config = dict(
    head_dim=64,
    positions='rope',
    extras=['local attention windows', 'gated attention', 'value embeddings', 'hashed n-gram embeddings', 'a smear gate', 'an embedding shortcut', 'learned residual scales', 'skips across layers', 'capped logits'],
    init_std_down=0.00875,
    decay_fraction=0.618,
    batch_tokens=16384,
)
Each number is 128 + 32 x the weight over the matrix's rms, rounded and kept within 0 to 255. Layers, rows and columns count from 0.

# layer 7 attention query, 128x128, rms 0.204, rows 16-42, columns 0-127
[[135 131 123 128 119 147 133 112 141 131 136 121 149 119 128 134 137 146 126 108 114 130 119 103 102 138 125 122 125  94 135 131 131  97 132 129 126 119 124 143 135 119 125 126 122 139 122 134 147 116 122 117 130 136 133 127 123 128 112 118 145 130 115 145 123 133 134 128 121 140 133 115 115 114 133 103 127 125 122 121 124 116 134 146 114 110 126 142 153 139 143 130 135 115 147 118 105 137 104 127 139 139 131 111 130 111 142 152 135 138 116 124 133 104 122 133 128 127 131 127 123 116 118 129 127 132 125 130]
 [119 141 100 161 142 133 140 135 122 113 142 107 132 106 129 138 106 156 111 126 114 133 121 120 118 144 132 104 120 134 116 133 111  90 137 136 120 143 120 121 102 128 135 123 125 119 129 120 156 131 152 133 138 150 125 125 112 132 129 138 121 129 126 130 134 138 114  99 122 111 135 114 115 137 119 122 117 129 130 136 113 114 122 128 146 126 126 118 125 132 151 119 118 131 128 130 140 132 140 121 153 122 146 133 130 127 123 166 111 137 129 114 129 131 143 128 136 129 119 130 127 128 122 142 136 129 120 124]
 [115 149 100 122 141 140 143 135 122 114 146 135 123 127 114 153 143 172 112 111 124 123 106 131 115 130 122 131 111 148 155 152  91 100 123 124 129 141  97 117 147 129 116 154 115 146 129 138 138 129 137 108 128 125 118 157 123 149 125 152 143 150  97 170 121 145 109 130 145 106 128 128 130 128 134 125 113 122  84 133 142 139 148 181 154 137 144 126 126 148 129 139 141 139 180 149 166 132 152 117 151 133 109 134 124 109 144 137 115 123 138 130 136 127 117 132 137 136 112 119 116 139 140 139 106 144 133 134]
 [105  87 143  72 117  85 126 159 143 131 130 113 112 117 114  86 136  97 154  97 157 114 181  76 142  94 110 142 161 155 113 169 127 138 147 149 113 150 135 150 125 148 127 126 184 137 131 117 100 124 126 150 124 149 111 113 148 100 126 101 118 134 126 109 107 126 118 122 151 146 135 159 144 121 135 108 103 129 163 116 176 140 104  63 111 182 167 134 132 121 142 136 117 143  94 137 100 100 111 167 159 101 178 144 107 120 122 119 123 135 147 103 134 143 121 132 121 106 103 117 114  96 124 154 152 105 139 143]
 [123 140 102 114 122 160 136 116 131 112 118 118 133 179 113 131 144 114  79 131 123 131  83 113 131 154 165 172 140 133 134  96 105 114 129 111 121 115 133 164 109 125 123 120  97 156 138 143 149 163 167 111 133 124 117 140  65 123 148 117 146 109  73 113 131 144  84 147  91  91 117 116 124 140 144 117 166 154 102 111 135  70 123 167 142 143 105 140 111 137 139 106 100 152 163  97 159 139 145 124 119 194 123  79 143 136 124 137 169 150 121 107 156 111 105 146 116 137 155 131 118 120 130  88 148 134 140 138]
 [ 80 175  98 106 137 100 167 144  89 141 142 103 132 218 123 131 145  99 103  64 126 120 160  98 107 111 148 149 142 135 119 126  84 178 107 106 117 131 137 138 162 186 100  67 166 148 142 140  91 153  77 139 148 109 134 160 145  82 146  98 113 143 112  75 113 134  98 111 124 137 101 129  64 202 117 103 127 142  92 101 156 103 116 152 152 168 130 110  89 139  95 114 117 102 127 137 154 103 121 127 130 124 114 136 121  86  86 157 136 149 151 136 107 117  68 172 130 140 149 119 168 176  92 137 119 186 121 114]
 [173 158 155 170 114 128 111  43  94 157 119 140 114 138 128 197 127 146 135 150  80 161  91 196 109 133 180 144 132  88  70 120 126 166 160 153 150 105  91 154 132 123 117 145  86 114 144 130 130 132 118 119 125 155 141 107 119 125  88 176 149  89  87 148 168 130 135 125  46 176  95  71 147 170 128 116 130 123 133 115  52 130 128 126 108 119 186 120 138 167 109 169 139 113 170 111 119 115 155  55 116 114 118 104 164 136 104 153 109 137 120 130 133  94 171 107 110 157 169 105 115 161 172  45 145 123  97 151]
 [146  67 148 125 164 141 127 123 142 157 159 124  53 136 159 136 166 134  93  99 125 156 106 143 123 175 155  84 207 174 156  75 172  92 136 130 110  63 103 106  84 113  91 131 122 102  66 113 124 144 162 120 189 164 122  36 103 126 139 205 116 153  97 215 151 119 173  72 107  50 157 134 102 111 161  79  89 139 129 120 120 125 102  86 149 122  84 153  91 221 172 165  78  93  88 128 122 147 121 155 177 129 101 108 153  94 154 124 159 112  72 110 155  81 112 179 152 137 132  69 101 111  89 113 167 128 136 131]
 [113 136  94 126 161 178 190 133 169  66 152 138 208 171  91 140 141 156  73 124  86  21  87  90 156  94 114 130 115 112 161 133  93  84 145 107 120 146 137  89  98 129 141 203  29 166  94 150  75  98 143  97 147 124 138  92 111 174 101  89  97 168 133  71 142  75 165  85  48 133 148 128 214  94 143 195  39  81 130 147 147 133 147 132  95  70 149 123  92 130 154 129  74  83 123 117 122  91 190 119 108 122 152 155 221  65 150 164 123 153  65 151  70 189 169 141 169 130  83 117  95  89 112 143 157 127  90  81]
 [104  43 101 105 103 120  47 133 176 106 127 115 137  97 192  89 132 185 108 158 231 105 152  94  38 118 203 205 182 150 170  45 117 134 114 120 136 131 109 163 117 174 159 123 110 138 173 137 178  99 195 131 125  47 127  57 153 131 141 132 135 153 114 130 158  88 161  53 138  93 109 105 107 104 140 177 148 149  52  92 137 116  72  78 155  85  45 165 169 112 163 126 131 101  89 138 116 122 142 166 169 186 103 179 111 113 141 145 165  99 121 130 180 124 114  95  96 215 154 144  55 130  70 170 129 101 112  69]
 [194 126 132 153 150 117 108 120  80 123 144 129 172 119  25 138 123 173  86 187 129 156 124  91 225 151 121 136 187 118  48 188 190 128 102 140  83 108 108 121  92 125 190 126 153 142 116 100 144  68 158 108 137 101  93 186  58 134 143 178 138  78 168 145 119  62 137 165 193 142 140 138  91 107  80 192 145 103 127  81 104 142 105 103 154 176 121 193 115 113 158 111 183 101  73 146 119 129 119  95 108 143 142 135 135 204 159 155 118 146 174 143 155 109 121  70 235  88 123 101  91 161  96  94 140  76 158 138]
 [130 144 144 169  75 151 110 134 150 146 158 159 120 170  58 224  80 122 114 178  91 125  86 168  63  80  40 142  55  71  83 149 139  49 148 161 181 116 142 121 167 170  80  91 144 153 139  68 158 138 210 102  58  78 160  98 156 101 125 221 131 154 124  78 141 132 127  99 180  93 133 124 107 109 121 172 163 159 145 116 183 154 158 106 149 170 160 138 200  91 139 134 124 131 122 126 153 115 165 119  77  97 152 136 128 120 144 128 103 110 163 127 140 141  91 104 120 158  83 170 220  93 147  99 135 163 131 143]
 [117 187 149 134 100 158 154 137 110 159 153 146 117 116 114  92  93 108  82  86 133 125 145 153 105 148 134 119 131 163 134 115 137 173 149 150 157 151 122 123 123 180  71 128 144 174  87 113 164 144 173 129 110 126 170 154 130 113 119 126 160 112 146 174 131 132 141 101 144 132  74  89 160 144 155 207 110 129 198 145  46 151 134 156 163 148 126 185 137 121 133 118 126 114 162 123 145 180 102 103 114  60 139 147 120 138  79 180 144 137  72  92 149 143 123 134 193 146  65 201 186  96 145 141 161  74 125  53]
 [204  67 118 168 131 105 139 132 112 148 138 152 176 150 110 133 154 171 114 130 110 154 144 117 104  88 205 139  75 130 162 138 108  77 135 119 137 104 153  87  42  52 128 120 139 147 114 136  96 138 110  93 161  78 151  88 105 156 129 142 129  94 154 152 129 103 116 175 162 172 195 107 153 130 104 102  63  99 214  99 108 192 148 209  96 180  85  85  68 191 141  92 117 170 125 133 150 152 108 165 131 189 146 120  56  77 195 157 174  92  87 158 137 147  61 188 114 101 105 165  41 142 145 128 117 101 110 152]
 [138 156  90 173 128 147 130 114  79  77 178 148  89 109 139 128 142 110 157 171 150  97 118 177 129  84 132 190 134 157  81 114  77  93  87 117  45  55 111 147 128 203 110 130  84 167 172 187 119 116 164 190 122  26 130  92  82 146 119 115  79  68 141 105  93 165 129 196 139 185 126 116 162 137 127 147 108 170 110  92 111 146 182  77 185 139 112 119 125 130 194 234 168 157 101 118 100 157  86 143 113 124  67  82 159 156 128 146  77  85  85 189 129 158 123 147  55 198 124 151 180 114 166 135 191 136 181 126]
 [ 72 149 103  60 137 178 127 102 101 175 126 128 121 179 150 117 171 126  80 185 111 140  42  89  73 122 161 187  84 174 169 116 158 116  92 125 177 176 196 163 145 105  89 106 103 177 130  61  55 117 197  87 104 116 163 139 160 153 144 106 175 190  76 120  91 132 137 126  89 146 110 113 120 140 168  87 189 145 134 146  93  48 173 159 170 136  93 181 159 158 163 173 153 120  97 132 177 126 109 168 104 115 158 180  67 112 145 223  95  94 164  67  97 148 121 152 122 111 130 131 154 100 176  95 139 174 181 203]
 [145 150 145 134  81 132 200  86 118 126 149 132 100 135  72 168 148 112  41 101 159 153  82  71 181 159 110 125 121 123  81 141 122 119  47 172 126 137  85 125 105  98 170 140  79 108 111 110 100 142 139 125  56  97  72  47 122 165 160 131 122 153 105 177 127  77 161  98 120 140 121 119 112 180 188 174 134 230 146 113  79  95 106 108  80 119 116  23  99 107  95 117 141 163  98 132  70 107 160 109 132 121 153 158 133 173 112 127  96 130 167 116 118 204 119 146 127 123 108 119 106 129 149 204 137 132  99  68]
 [157 160 157 116  65 124 107 119 158  95 109  90 140 138 187  92 164  54 107 101 102 198 133 125 140 176  89 195 147  63 103 150 133 109 121 114  60  91  99 116 173 164 104 145 101 149 169 172 144  84 127 177 156 206 128  63 120 106 145 124 105 108 135 154  99  96 113  91   8 165 159 123 124 140 162 109 102 163 114  34 125 180 138 104 111 148 110 133 127 137 153  91 154 118 103 137 152 153  80 158 216 108  93 142 141 108 131  74 145 205 197  81 119 183 131  83 141  50 125 129  56 109 100 119 150 156 142 110]
 [139  64  79 121 181 140 175 122 124 115 131 137  74 178 157 154 212  78  87 148  56  96 141 155 147 107 178 161  65 128 140 154 121  94 112 146 153 152 146 152 165  87  96 180 111  70 158 151 152 131 164 157 167 121 144 138 125  71 190 177 188 148  85  84 126 136 227 169  55 152 120  93 121 149 172 137 135  86 136 138 135  60 222 130  74 127 158 134 155 123 174 133 149 139 128 110 108  73 122 158  72 134  42 168 128 186 100 129  89 103 131 107 100  78  74 103 195 125 162 118 184 124 138  97 151 191 170 116]
 [ 93 117 111 197 125 107  68 115  90 117 162 136 119 205 102  23  62 150 166 134 110 195 143 138 112 203 101 132 140  95 144  69 104  78  86 157 120 119 115 118 120  85 106 159 125 137 137 142 165 148 141  94 101 208 145  73 100 129 114 115 208 144 134 147 169 153 132 110 198 179  68 124 102 157  86 129 120  78  90 129  67 174 104 131 100 120 168 123 154 157 106 154 152  93  83 156 198 105 136 130  43 142 165 143 147 121 124  64 181 159 199 105 130 110 115 145 142 102 130  50  67 120 112 131  73 159 122 183]
 [ 94 119 186 158 154 154 102 163 130 145 162 157  84 132 210 155 139 130 153 132 154 141 128  53 128 155 228 140 158  79 142 135 113 149  41 143 106 107  84 140 136 123 103  93 125 215 132 129  76 139 124  79 100 127 169 118 143  95 162 176 125 134 195 167 116 102 104 153 114 115 102 142 156 134  82 100  72 163 141 104 163 145 129 167 121 147 159 140 115  90  68  78 152 111 141 143  80  76 189 137 146 121 158 161  82  40 127 137 114 164 123  68 105  98 172 143 184  87  96 158  79  96 131 187 160 142 167 142]
 [ 89 141 107  97  75  87 159 132 134 116  72  84 158  78 169 131  28  82 128 137 153 134 124 167  97  63 128 169 141  87 197 135 160 135 111 148 124  74 123 199 163 119 196 178 129 120 187 126 114 177 162  75 160 198  55 100 143 111 150  69 135 173 178 101  95 116 124 101 150 124 111 129  99 162  90 119 101 215  79 181 123 169  85 153 163  93 114  54 154 111 148 149  97 113 138 120 138 140  72 116  98 158 172 132 165  99 153 103  88 122 136 115 130  78 151 130 158 118 156 117 113  94  97 129 112 106  96 151]
 [115  84 178 166  96 114 182 160 117 163  89 150  85 117  74  37 150 142 156 101 112 135 128  84 112 143 119 149 120  83 130  93 135 139  92 115 166 158 111 124  52 170 150 139  39 120 105  28 116  74 100 134 171  85 102 111 101 147  74 135  82 119 134 188 103 142 125 105 134 150 154 168 159 161 238 137  67 190 232  88 149 111 154 106 130  82 173 173 151 198 125 149 211 107 118 149 180 115  97 145 122  83 140 109  40 150 165 160 103 185 110 141 126 123  73 120 128 118 167 124 144 221 135  94 142  78 120 147]
 [122  30 201 128 155  82 133 255 125 134 140 184 158 184 173 151  99 131 103 122 170 133 147  92 182  47 110 123 144  52 117 104  85  80 104 129 118 133 126 157 131 125 128 138  11 161 116 149 139 152 122 123 126 100 110  72  83  83 204  87 213 128 145 145  72 114 102  84 158 172 183  92 179 113 116  34 125 120 150 102  89 110 115  91 146 147  85 146 163 201 107 126 164 144  88 100 180 123 128 122  88  62 158  41 164 105  86 147 106  66 129  84 124 132 111 146 137 141 175 175 138 167  95  98 104  73  63  77]
 [169 197 124 121  92 162 112 116 172  94 138 106 153  93 143 126 112 197 150 105 100 118 111 108 150  85  79  69  92 120 110 169  98 156  96 181 142 151 162 140 103  87 107  42 128 132 169 124  48 184 113 137  95 130 107 131 136 138  93   1 135  88  97  83 141 106 180 136 164 145 115 101 176 140 134 124  94 130 161 192 104  48  96 192 176 130  99 102 107 112 157 122 109 168  87 137 179 113 204 122 115 130 131  56  86 114 147 207  93 154 107  78  76  51 124 137 141  87 140 160 136 168 154 154 139 121 155 123]
 [153 126 166  63  59 146 149 143  79 102 119 182 107 105 141 115 156 139 176 136 162 128 119 137 109 149 133 110 107 167 115 135 185 147 173 167  87 149 157 113 119 130 108 105 171  85 141  97 126 107 133 168  92 161 138 156 115 124 156 125 110 183 131 149 198 117 178 117 200 117 144 121 205 209 171 137 101 133 169  78 110  98  70 107 154  71 158 194 158  97 172  69 180 163  53 107 127 104  79 145 132 145 106 119 195 137 139 164 142 127 155 125 171 107  92 113 166  65  79 102 193  97 175 117 144 146 159 137]
 [127 136 162 115  49 168 134 206 184 106  74 125 119 175 118 101 120 169  98 118 119 124 188 151 117 184  98 162 109 100 145 106  72  93 135 166 127 139  91 187  94 127  83  70  97  84 179 143 147 182 142 114 117 174 127 106 151  89  32 157  53 150 141 117 148 152 135  92 164 129 110 147 109 145  80 203 146 102  95 135 115 141  38 111  85  70  91 158 110  78 169  86  56 130 135 191  96 128 222 123 184 167  97  95 152 119 126 175 141 121 123 148  88 129 151 188 117 126 110  99 141 153 202 137 105 180 117  91]]
# layer 7 attention key, 128x128, rms 0.213, rows 16-42, columns 0-127
[[128 124 111 134 142 112 136 137 124 125 162 115 117 135 132 105 133 123 123 142 126 147 138 139 145 122 102 119 118 139 156 129 132 142 127 126 102 129 129 128 134 126 132 108 139 122 130 107 121 118 132 129 126 112  90 126 124 112 142 148 144 135 135 135 135 138 107 136 115 141 131 119 143 138 120 108 138 127 131 143 147 141 127 120 109 133 139 117 118 118 103 128 135 116 143 137 143 122 138 139 111 120 117 127 109 138 113 129 144 101 120 146 143 128 138 119 141  95 133 125 114 125 128 121 136 141 119 109]
 [139 140 103 123  94 120 101 142 151 141 145 142 106 128  94 107 117 111 158 125 140 128 122 103 113 141 143 132 142 102 134 116 131 110 110 130 114 134  95 142 121 118 155 141 137 131 122 141 117 114 119 122 114 146 139 142 132 123 130 149 132 123 131 107 139 146 148 125 133 130 109 155 124 106 142 130 137 133 142 118 134 125 118 136 124 161 119 139 119 132 113 151 128  94 127 133 112 123 116 116 123 129 128 129 137 149 114  98 143 146 137 143 155 130 132 120 127 138 133 141 145 106 138 132 123 159 146 141]
 [124 102 154 102  92 120 123 137 132 154 111 122 106 134 138 134 104 141 150 143 132 131 159 135 122 115 129 135 134 124 128 127 120 119 121 121 164 131 116  97 118 110 140 133 108 111 142 153 125 122 127 142 139 163 156 121 109 114 119 141 141 117 118 111 134 128 134 125 132 120 125 145 126 122 135 133 140 120 155 110 131 130 130 104 132 129 121 126 145 126 120 151 139 126  89 127  85 112  98 122 155  97 138 126 141 115 134 118  90 132 148 151 133 122 127 138 126 127 127 126 145 103 116 139 126 125 111 126]
 [114 134 102 150 124 152 140 128 133 115 153 130 142 124 104 128 119 114 118 128 130 135 119 111 134 123 127 135 134 133 125 132 147 124 138 132 136 136 133 117 128 132 154 107 148 167 100 139 139 144 133 118 141 104 129 126 130 131 133 115 119 149 119 168 132 126 125 112 119 121 120 118 105 115 134 147 122 143 130 134 138 114 123 134 127 134 145 138 113 135 126 109 121 143 124 136 149 139 140 129 110 160 127 123 142  99 127 121 174 118 147 140 122 127 125 134 138 125 127 137 127 156 143 138  90 112 126 130]
 [126 122 136 115 140 102 100 120 140 155 111 149 131 159 109 116 157 120 116 105 128  97 108 126 123 168 112 132 108 149 121 149 135 141 145 128 111 126 123 140 132 144 114 130 131 105 151 119 121 124 108 145 117 145 134 139 121 123 110 120 136 132 133 115 120 115 152 121 117 139 128 137 143 153 150 110 135 116 113 141 132 147 131 133 126 133 134 110 117 134 121 157 123 137 125 135 146 127 126  88 126 110 117 156 119 131 130 134 136 144  69 120 120 113 136 140 145 145 141 130 122 124 123 148 142 113 112 171]
 [108 122  69 143 144 147 136 123 151 134 139 184 148 126  94 114 144 113 149 172 109 109 114 115 187 122  67 124 127 213  99 161 120 115 124 151 106 143 172 149  92 100 153 111 124 142 130 114 158 146 146 142 104 117  94 110 138 151 119 132 130 157 135 150 159 108 124 161  89  78 109 101  71 154 117 102 155 167 114 145 146 111 173 147 153 105 147 141 136 128 140 124 116 131 161 155 188 125 138  86 110 159 140 126 145 116 153 153 139 137  92 118 131 123 113 132 161 135 124 153  93 156 141 153 134 104 108 182]
 [113 128 135 134 135  56 100 136 147 145 127 131 128 107 128 126 123  75 103 112  87 116 172 113  87 136 125 177 115 164 160 157 138 157 135  89 146  95  75 130 130 155 117 153 121 100 144 131 140 111  98 137 112 122 147 142 100 122 113 132 160 125 113 122 122 138 108 129 117 125 140 164 160 136 146 143 106 122 100 171 127 114  78 137 154 131 110 101 105 142 102 166 177 122 150 134 122 167 186 124  99 124 117 177 125 182 145 126 131 105  82 106 158 138 101 184 136 110 104 115 161 125  92 147 188 149 158 156]
 [103 106 142 166 119 156 144  77 136  78 124 141  79 104  72 117 130 137 129 166 196 124 113 139 131 163 106 107  48 115 106 132 125  85 109  94 158 168 111  95 161 118 136 147 151 107 165 130 144 122 116 124 145  88 125  82 131 147 143 117 224 123  75 134 170 138 127 133 112 168 180 144 148 107 180 175 102 109 154 142  80  94 122 115 155 163 109 149 165 133 137 168 129  89  96 184 122 166 107  91 128 150 111 126 107 115 123 120 130 121 131 100 105  83 183 162 110  88 157 119 136 153  76 103 138 134 109  67]
 [136 170 108  86 126 117  54 127  82 199 153 164 163 141 141 154 122  85  86 113 193 137 147 130 120 123  87 102 145 142 157 130 109  36  58 138 136 149 112  58 176 101 146 169 160 155 126 126 127 178 189 160 117 106 113 125 140 156  82 183 100 149 168  98 164 138 124 153 150 118 147  70 122 160 111  75 117 137  79  97 151  68 192 145 167 113 163 149 110 166 101 101  53 102 155 168  65  89  52  47 113 167 188  96 121 193 122 148 145  85 122 169  65 136 129 101 129  71 117 150 143 115  93  82 175 123  91 101]
 [159 115 138 129 102 145 138  79 134  51  93  78 163 132  58  92 129 183  73 150 164 172  56  98 173  86  53 124 118  82  96  75 179 106 160  94 162 169 115 175 132 157 157 122 219  94 115  95  88  91  94 122  63 141 108 114  92 124 221 137 149 119 119 116 118  69 132 129 145 102 112 144  53 131 167 159  54 127 145 124 148  79  79 118 150 174 144 142 101  74 177  91 138 138 161 102 145  96 143 193 106  74  68  65 140  90 159 100 141 119 132  98  53 109 176 186  86 232 188 187 149 143  68 100  92  62 101 117]
 [197 123 137 132 132 113 145 142 170 121 111 149 150  98  71 108 117  78  69 156 147 187 136 223 173 125 133 124 109 147 105 101  96 177 150  84 127  74  92 176  93  63 160 108  62  61  70 157 104 121 138 137 182 143 173  78 119  77  87  74 190 115 115 131 150 133 136  53 110  92 125 144  83 132 141  83 130 124 129  98 125 108 144 118 163 153 108 113 124  66 159 136 199 178 148  94  96 136 155 155 115 132 173 181 147 108 117 150  95 103 152 202 122 145 118 137 139 150 103 182 132  89 103 135  83 150 180 137]
 [ 71  83 102 157 186  42 152 118 174 112 123 229 139 145 165 139 124 115 137 154 137  57 133 158  80  88 104 184 141 113  49 139 135  98 125 110  97  84 138 148 103 144 108 105 111 149 135 126 111 119 173 135  82 163 143 105 125 122  82 149  87  98 105 159 150 132 126 127  93  71 105 119  67  83 134 164 122 103 185 136  98 169 102 133 153 118 115 112 123  92 135 137 137 111 108 186 127 136 142 109 100 145 148 161 120 100 139 175 137 169  88 145  98  80  89  87 153 235 120 157 156 186 190 134 152 120 148 170]
 [118 175  93 118 101 128  98 151 145 135 177 250 160 112 124 138  75 103  75 132 106 138 182 185 113  69 158 118 106 107 178 126  85 131  78 126 117 129 107 104 109 140  98 143 136 158  62 182 144 110 200  82 153 192 123 136 100 118 110 171 110  89 131 179 123  44 145 149 154 122  32 153  94 142 165 151 110 150 115 128  94 107 108 185 160 177 109 103 149 107 108 122 147  48 177 126 202 170  80 140 129  98  87  98 103 118 146 123 192 109 145 141 115 140 147 151 128 152 123 113 138  85  98 169 108  79 133 134]
 [ 78 131 106 223  63 126 109 150 150 121  93 112 130 140  93 174  66 177 182 112 189 147 115 118 121 155 129 184 133 169 189 183 100  29 120 128 127 101 206   7 188 115 119 172 123  97  95 115 104 156 125 188 140 129 126  69 167 153 132 123 172 195 102  92 183 169  39  60 130 174 121 152 151 177 142 167 113  82 104 183  92 106 190 180 157 173  80 137  68 119 123  58 179 123 141 122 184 114 147 137 167 208  62 107 155 193 201 152  38 114 130 115  88 107 135 184 129  69  84 125  86 156 112  65 117 119 165  47]
 [135 144 153 115 101 108 109 158 166 112 134  72 139 154 136  77 130 128 146 113 147 168 126  94 113 151  93 149 116  62 114 151 141 133 124 160 108  89 140 153 156 146 133  96 135  91 174 178 144  82 204  83  58 179 135 140 147  99 114  70 205  83  99  84  87 127 151 122 164  75 205 115 111 161 124 135 117 113 116  90  61 161 167 143 117 111  97  96  17 190 130 167 197 124 104  92 122 209 175 133 131 158 159  57 138  89 160 128 216 129  89 205 146 100 146  87 174 200  99 174 115 168 176 143 161 114 128 130]
 [ 50 149 140 159 153 100 209 167  24 107 129  90 114 113 110 105 144  63 197 180 121  88 157 128 160 112  99 145 171  93 146 185  92  74 150 165 133 142 138 134 136  91 154  68 146 133 123 208  88 151 163 180 127 114  81 187 141 183 127 188 159 167 134 143  97  18 124 133  69  87  74 118 118 159 114 120 191  94 105 106  90  89  87 134 172 134 145  91 164  94 177 101 115 115  92 181 119 156  87 164 141 143 121 119  99 123 189 172 129  85 143 104 132  96 125 169 153 139 181 136 120 160 118 107 153 106 184 175]
 [150 138 191  65 179 104 103 137 103 154 119 107 156 159 133 128 107 169 112 170 157 124 118 149 141 163 137 100 126 115 160 158 164 194 159 119 152 129 131  89  87 110 172 122 163  96 179  94 118  69 213 153  88 102  88 128 142  91  92 153 152  47 139 124 140 152  97 176 136 133  53 154  81 176 173 102  86 129  89 122 138  95 159 113  48 151 157 121 180 180 180 175 153 115 126 175 115  48  96 114 156 119 149 123 127 118 104 124  92 124 137 122 114 208 129 212 137 130 198 146  99  50 143 211 128 132 117  56]
 [ 34 133 148 136 140 192 153 106 122 158 146 129 122  93 109 140 162 156  75  94 133  87 189 117 146 154  65 110 126 100 173 107 117 116 181 107 153 205 126 134 124 146 130 169 136 162 148 159 173  26  97 168  88  37 126 123  57 103 177 141 155 125 141 104 134 160 168 127 144  96 117 175 103  90 132  58  84 131  99 107 144 150 130 120  83 152  84 124  76 211 126 130 195  69 104  72  77 133 127 173  96 179 147 113 159 137 124  88 149 138 179 199 102 164 202 192 160  11 144 110 157 109 122  42  75 159 149 101]
 [112 178 133 178 117 121 158  83 124  62  92 182  73 136 128  41 182 121 173 104 122 112 148 160 125 121 219  77 160  15 177  95 116  40 114 184 108 131 100 113 123  88 149 140 118 134 120 137 128 137 166 194 156  85 133 156 148 106 177 168 134 106 125 142 174 111 180 111  92 155  64 150  84  90  62 129 159  92 102 119 118 136 134  85 148 172  76 137 105  92 109 114 156 113 102 184 131 121 143 111 128 108 192 153 149  63 141  88 138  72 120 101 131 103  72 108  90  72 146 104 157 165 227  74 186 150 138 119]
 [ 64 147  60 175 145 182 153  96  36  54 103 140 109 106 108  97 127  56 151 166 110  90 101 139 117 122 167 157 149 171 151 129  94 118 107 179 137 123  90 139 153 132 160 106 123 114  81  76  89 112  55 113 130 129 121  82 150 118  88  95 221 124 180 118 165 117 114 187 146 107 155 103 135 149 132 147 116 103 122 121  86 171 116  66 106 105 121 163 146 110  79 153 101  83 123 159 107  31  98 130 139 124 115 178 101 121 180  67  74 141 164 131 153 160 143  74 191 142 172 103 165 112  79 150 175 155 121 108]
 [151  96 150 160 141 177 155 154 113 142 145  77 132  81 121 119 113 172 118 141 158 166 107 140  63 114 116  93 123 164 125 101 120 107 140 122  81 118 133  46 129 230 143 159 145 160 133 135 158 118 132  69 119 165 108 136 119 129 168 158 147 173 109 149 114 164 141 109 132 134  75 145 188 133  82 173 120 143  97 115 194  84 117 128  55 109 160 133  57 151 122  92 180 110 122 225 124 121 141 122 168 103 188  89 194 166 200 154 155  89 144  86  78  45 119 180 130 100 114 121 130 121  79 150  42  99  55 133]
 [191 159 125 127 148 114 154 189 130 120 100 205 171  93 141 146 151 113  73  94 155  55  35  95  86 123  52 151 111  75 156  86  87 123 175 138 137 101 115 190  95 171  86 141 185  79 161  55  86 129  76 101 181 139 150 133 159  60 181 185  97 125 124 126 108  94 101 205 142 144 142 126  88 117  64 139  94 170 159 135  99 143 122 112  55 148 139 123 129 202 106 149  72 160 106  72 107 116 125 209 177 168 166 136 194 189 172  90  92 158 109  99 119 170 165 111  69 190 121 121  97 101  93  58 175 123 128 212]
 [ 96 151 133 141 113 113 123 131 107 102 153 125 142 166 124  94 104 149 116 152  77  88 122  80 116  84 135 151 145 139 160 124  98 177  77 157 145 141 120  98 216  74 170  94 172  49 121  75  86 112 185 142  97 130  91 143 124 164  28 135  98  98 149  63 156 128 112 116 100 143 217 114 174 158 255 123 138 101  96 162 132  75 170 188 172 158 180 138 192 116 154 125 228  95 146 106 152 173 182 185 143 162  88 192 160  64 106 155 123 148 120 155 110  99 151 147  95  89 166 103  82 148 122 160 173 133 143 152]
 [136  30  96 192  87 183 151 102  39 125 175 186 248 147 153 135  90 151 161 151 126 105 101  90 192 146 197 109 211 146 161  79 119 140 112 196 102  73 166  64 197 148 152 114 203 153  93 132 126 137 183  97 183 159  86 130 193 113  69 134 132 229 161 113 115 139  90  97 172 116 124 138 198 109  83 203 163 136 204 122 112 118 117 145 104  60 141 174 145 132 108 151 229  91 125  45 144 124  61  87 162 103 161 132 115 103  51  99  94 153 154 124  36  88 169 193  88 105 162 128  97 173 223 108 165 110 159  90]
 [126 133 140 131 179 101  84 133 117 159 110 149 152 187 155 181 144 195 193 113  94 158 139 118  71 127  20 119 133 106 200 194 181 148  96 170 138 141 147 172 101 124 136 103 101 150 113 163 146 102 179 185 186 215 107  90 180  83  55 144 167 201 180 123  92 103 140  96 140 138  27 132 152 139 103 160 145 152 116  69 140  20 151 220  98 113 153  65 169 134 170 126  58 146 124 139 175 164 108 100 121  91  87 107 182 138 161 134  67  94 131 177 122 118 110  89  97  49 120 114 103 133 125 123 153 113 137 126]
 [ 76 218 136 133 163 150  97 168 192 118 144 234  50 195  83 124 130  55 138 105 100 118 113 130 153 124 136 122 133 173 135 119  97 186 163 118 141 115 147 103 110 199 135 135 120 122 175 151  94 119 165 152 133 143 128 114 147 104 126 140 163  62 112 150  80 127 121 123 127 177 144 184 139 128 182 103  93  94 117 131 120 146  38 130 147 108 156  89 121  59 174  76 149 169 130 118 132 164 123  72  91  89 134  65 138 143 205 181 141 122 202 105 148 169  82  91 106 149 105  69  88  96 125 133 156 132 137 137]
 [145 155 123 150 164 145 110 109 182 123 103  95 123 146 142 171 106 119  69  90 199 189  89 120 170 113  75 138  76  96  74 124 156 160 109 129 144 174 167 157 111 126 171 161 115 188 114 107 141 179 143  71 177 102 165  56 162  98 116 143  95 125 167 169 128 163 166 136 130 198  69 120 167 117 212  82  55  94 126  86 139  82  91 163 158 104 121 136 190 120 103 106  54  89 130 205 116 114  77 129 142 111 147 143 180 149 232  78 102 118 175 208 149 142 178 106 164 104 106 103 158 141 220 162  99 194 147 113]]